Weights of a small GPT-style language model, trained from scratch on English Wikipedia.
Training: a variant of SOAP for these matrices, 131M tokens, 4001 steps.
Each number is 128 + 32 x the weight over its row's rms, rounded and kept within 0 to 255. Layers, rows and columns count from 0. Numbers have three digits each. The size before them is the row's rms in percent of the matrix's.

# down: layer 6 MLP down (transposed), 384x96, rms 0.222, rows 188-201, columns 0-95
# up: layer 6 MLP up, 384x96, rms 0.289, rows 189-202, columns 0-95
down188 112:138144120168077175115130104119092036157177139111095101113110091058119048166135142100154111118199158134103078154152165112107105115149125133099093136131108124129115152125114106157190143083150125188079133114143111135120138120117097162181146104100052136087094174085131136089131120147069115088
up189 102:112156091098152109089055078145099144154118094161096120107124092102120141199105074193149150123122161078179141144150165127081132115219139132130180139096139099159147180126168093148121139090104127177127161120196139109062138100123093120122132136125119109114106123086134135092189148121108142199
down189 103:093105091123113126130137099113134133063106100133124175093095122203125137180055159076154129146144141138141115104141121109150099172066124137128165173154148125120116118146130095166114196110131110143108198104193127125114159163069133095075112106142102068112090138114097062132111114223130096136
up190 114:142140108097109119116104094146133135091170101143109150150099136165135169083103089105159097112139148098151099140160084149154106058143126094081172179127119140132150205146071166180170099160082201153100112054149148137127170127138142129109083048127164128111083162125140057151113098124140110156
down190 111:077102124167199165139092089151101157086114156110161055172113148159118087114110078121114161135107102073115183152094081085134135170137116170125111102113128162135096131077093088119155181061121114096188103179104141087184117117140130140153120132105144171137167110163153121094087165090091112123
up191 098:141133118144122096139129139203171172161127117204104087096083137184149199143173068135128121115151120097127160154097144099099130119119141126118131106099155134061098163152142089078121170118148106211089178135151101125144134168116166207172136173109141136138167147117088111129078179109122157108
down191 107:117177110111171063159134118121105119138083121086086125171108131099069141125115161109075126158085114097128167130115088085064101188134120147107127116142115121126135109144093145111183104150106099111129136112171102143122144142105129109101156218116178071075159100200197115130101147179135127055
up192 090:114164141162163072124157109167136219144129098101080133136149096116158151122169123083200145111100130146073080097118156184151113058094131144073131179150073142165157099133123106150151141117123101122177166123182050137107138153163105190108115108123140123080093143127086145088152140114145123115
down192 090:175135115152116115099053139119037098147135147111168137143105139147104101060154106086120119155130093115168124155188095176123144164138130149152112091126105133065119112172116131079116157163103122159154120139074121125120074182143144123145104124112185157146147126038133099173116063131199153128
up193 089:196196097142167177099165123159123103153178109121099189136080111088146107160128177115126089077123105132105105161137098132062158139175111144088089053078145157131117172130159103116159124097137180170160152088124156146104169166103126132127166135165189154127147122162071126143116135083097153131
down193 087:108099105099159142139177139122117123081076116087168104116105169164130123157161156177101131112152127167098122160156159123066137189079207099137138112123092116143179144226111103187108115079159159113111165122118192163115118171185115118109160147117151142145138143110154100180133127090074133159
up194 120:107121117108074148148111147140183154166100149093180137157130140109109092118186115190120070129124102043145156134096122135145174129092110136089092068123170087167104120158208130092122119093151130119143154174174167185156106115132061114153146150059144146105105081113098118106124122163133174144
down194 120:200131117126148137092163123123130132067164128101085160109132073087101179120138182083144129149116122141103063079133176163130104143088079117112177160159071180116155130063094140108085120156092116130163120080155125105122158130148140128130115184136098124134107111058171099151063188140141140089
up195 108:165076112178154135070101161132118162138131156072129134089098175161117142204124095053077098144129167113108071157187147133149185165141127077129117173138171142091141099149155122164200129192146142112162118114109124124122190135118119134101116153135171203137150147138122127150164133147096104097
down195 101:165111125119097138178207151137105146092120134107078160147088113126123112083176142112083128100167147137101109146150080110149096156166138170157100070098103132128129067065107110049098094188105154093135103117088048130125092121110131153097140139058113171121176131135136096150125174154164159138
up196 094:132085072145090074172133105076109130160158194139155117192152158098083125141077117117166127104147130134151148200179129149140101052105125105096157162080105104186114139133153134138144123126161161152104155206053156107103161111147155142126133101127110161152119149122147103135164098071098126182
down196 097:121120107151126097145102145131168110127118137106177071132141091119137122173107164081073118153113079178064127085149140134054097158172086195103122162110139090129179152125097132099087163142147124138107188089135087138109119093120103144163127127120140142166206087107125140168142045080119113183
up197 086:110096142137088098170094160152117159137127167149181114080079177127172127115126118147036117086185212059160169114139151093157156110117163140101126111149107163116094129105125166094050115115097135114147135147145123113121125135115165187124151073170130179172130134109136124110090112166183093153
down197 094:102147113179134083141082092225068126112166079141146095164127121118166061086191133104181119124092070107127120130098134148125133136132129130181164147130071097064140178118145140079159142123114124087124140111052105158150092153123136116160164118168119141095129091159084153120121113138089170093
up198 085:183132132076128093146140068143109079085169170135120093094121111118191123104132190144064114060173123142145157127182121096103170101081159097156164088132157108193128082167162135130131148107097166087117094107155123061127110099170154075083131071108106127144149095125114124140144137082115128101
down198 086:077110184146155125156136155143095166147082149108054088111160127059128132111108119137143077133112170131134188127155141109081129075154097129100119153103129183089143127153149058160130197180134092097114198106117103103138111053170142156110103159157114151116095167136136151149153124082161120174
up199 116:128154125152127130119082089120125109113113130110075165105141152149183113134138081155125096112076132114091115113173103143098128092143156062091192120106121122067124068181127139168121112124098118110191164054152089153117147110080142111070143037134123165153112141154131117169111138178116060082
down199 115:100112162174097102134144103137144139098103121169105136161152095100125115107103118085081106132111136161116114179157102123183118131114090158118140040090139085151150130136161129107126140133108040102112099150101152178135116154141169068137132187087078029126199099103134139188157110080131118131
up200 112:131135094028121114129149129190129156138113110127132157149113154146150098124124121130179080093123126131129151141148107130135182056091080096052157102117057185200110108096165184073120104147121128168153121097091157096100159078126158134153112154141185138086182154110105148144163106132133138128
down200 104:097108140137132179104121108128079134113140143154167130146103145077121134129187160081077108144139094087163138100080081115167115123082167127113111140116063100130155182124174183093121169105079187119145108158039171091151181162181098102082136144144148198130108141154161112123097135139137164145
up201 115:161131178149205126150085140110133114139049102099135166037076145092102188101182166086111152172150137099152159127158141177119150137086140105082166123134135089115139128104089123106151186200118145163130139121164158144180124120135121157117124194100134115145147170133145102119178105103170132146
down201 095:105129182086113153058178158144131134121130172161117149138236105137101080152112118147145185083094117153097124158103149127097099142085149143115144151121183123144126203102183143176152099057139125101104151104147169140182137100075079112149094098139121113141133122096132161141125164146085129074
up202 077:179127115143088112156065139134156137155129100105075153113139156131115147099141100123085121151100147104181171071152118127108097102092101154143080166114178120074134078091148096116040139170137150101077174115123173107117084121114110142079114150135029137166156138169147162127188158157148103117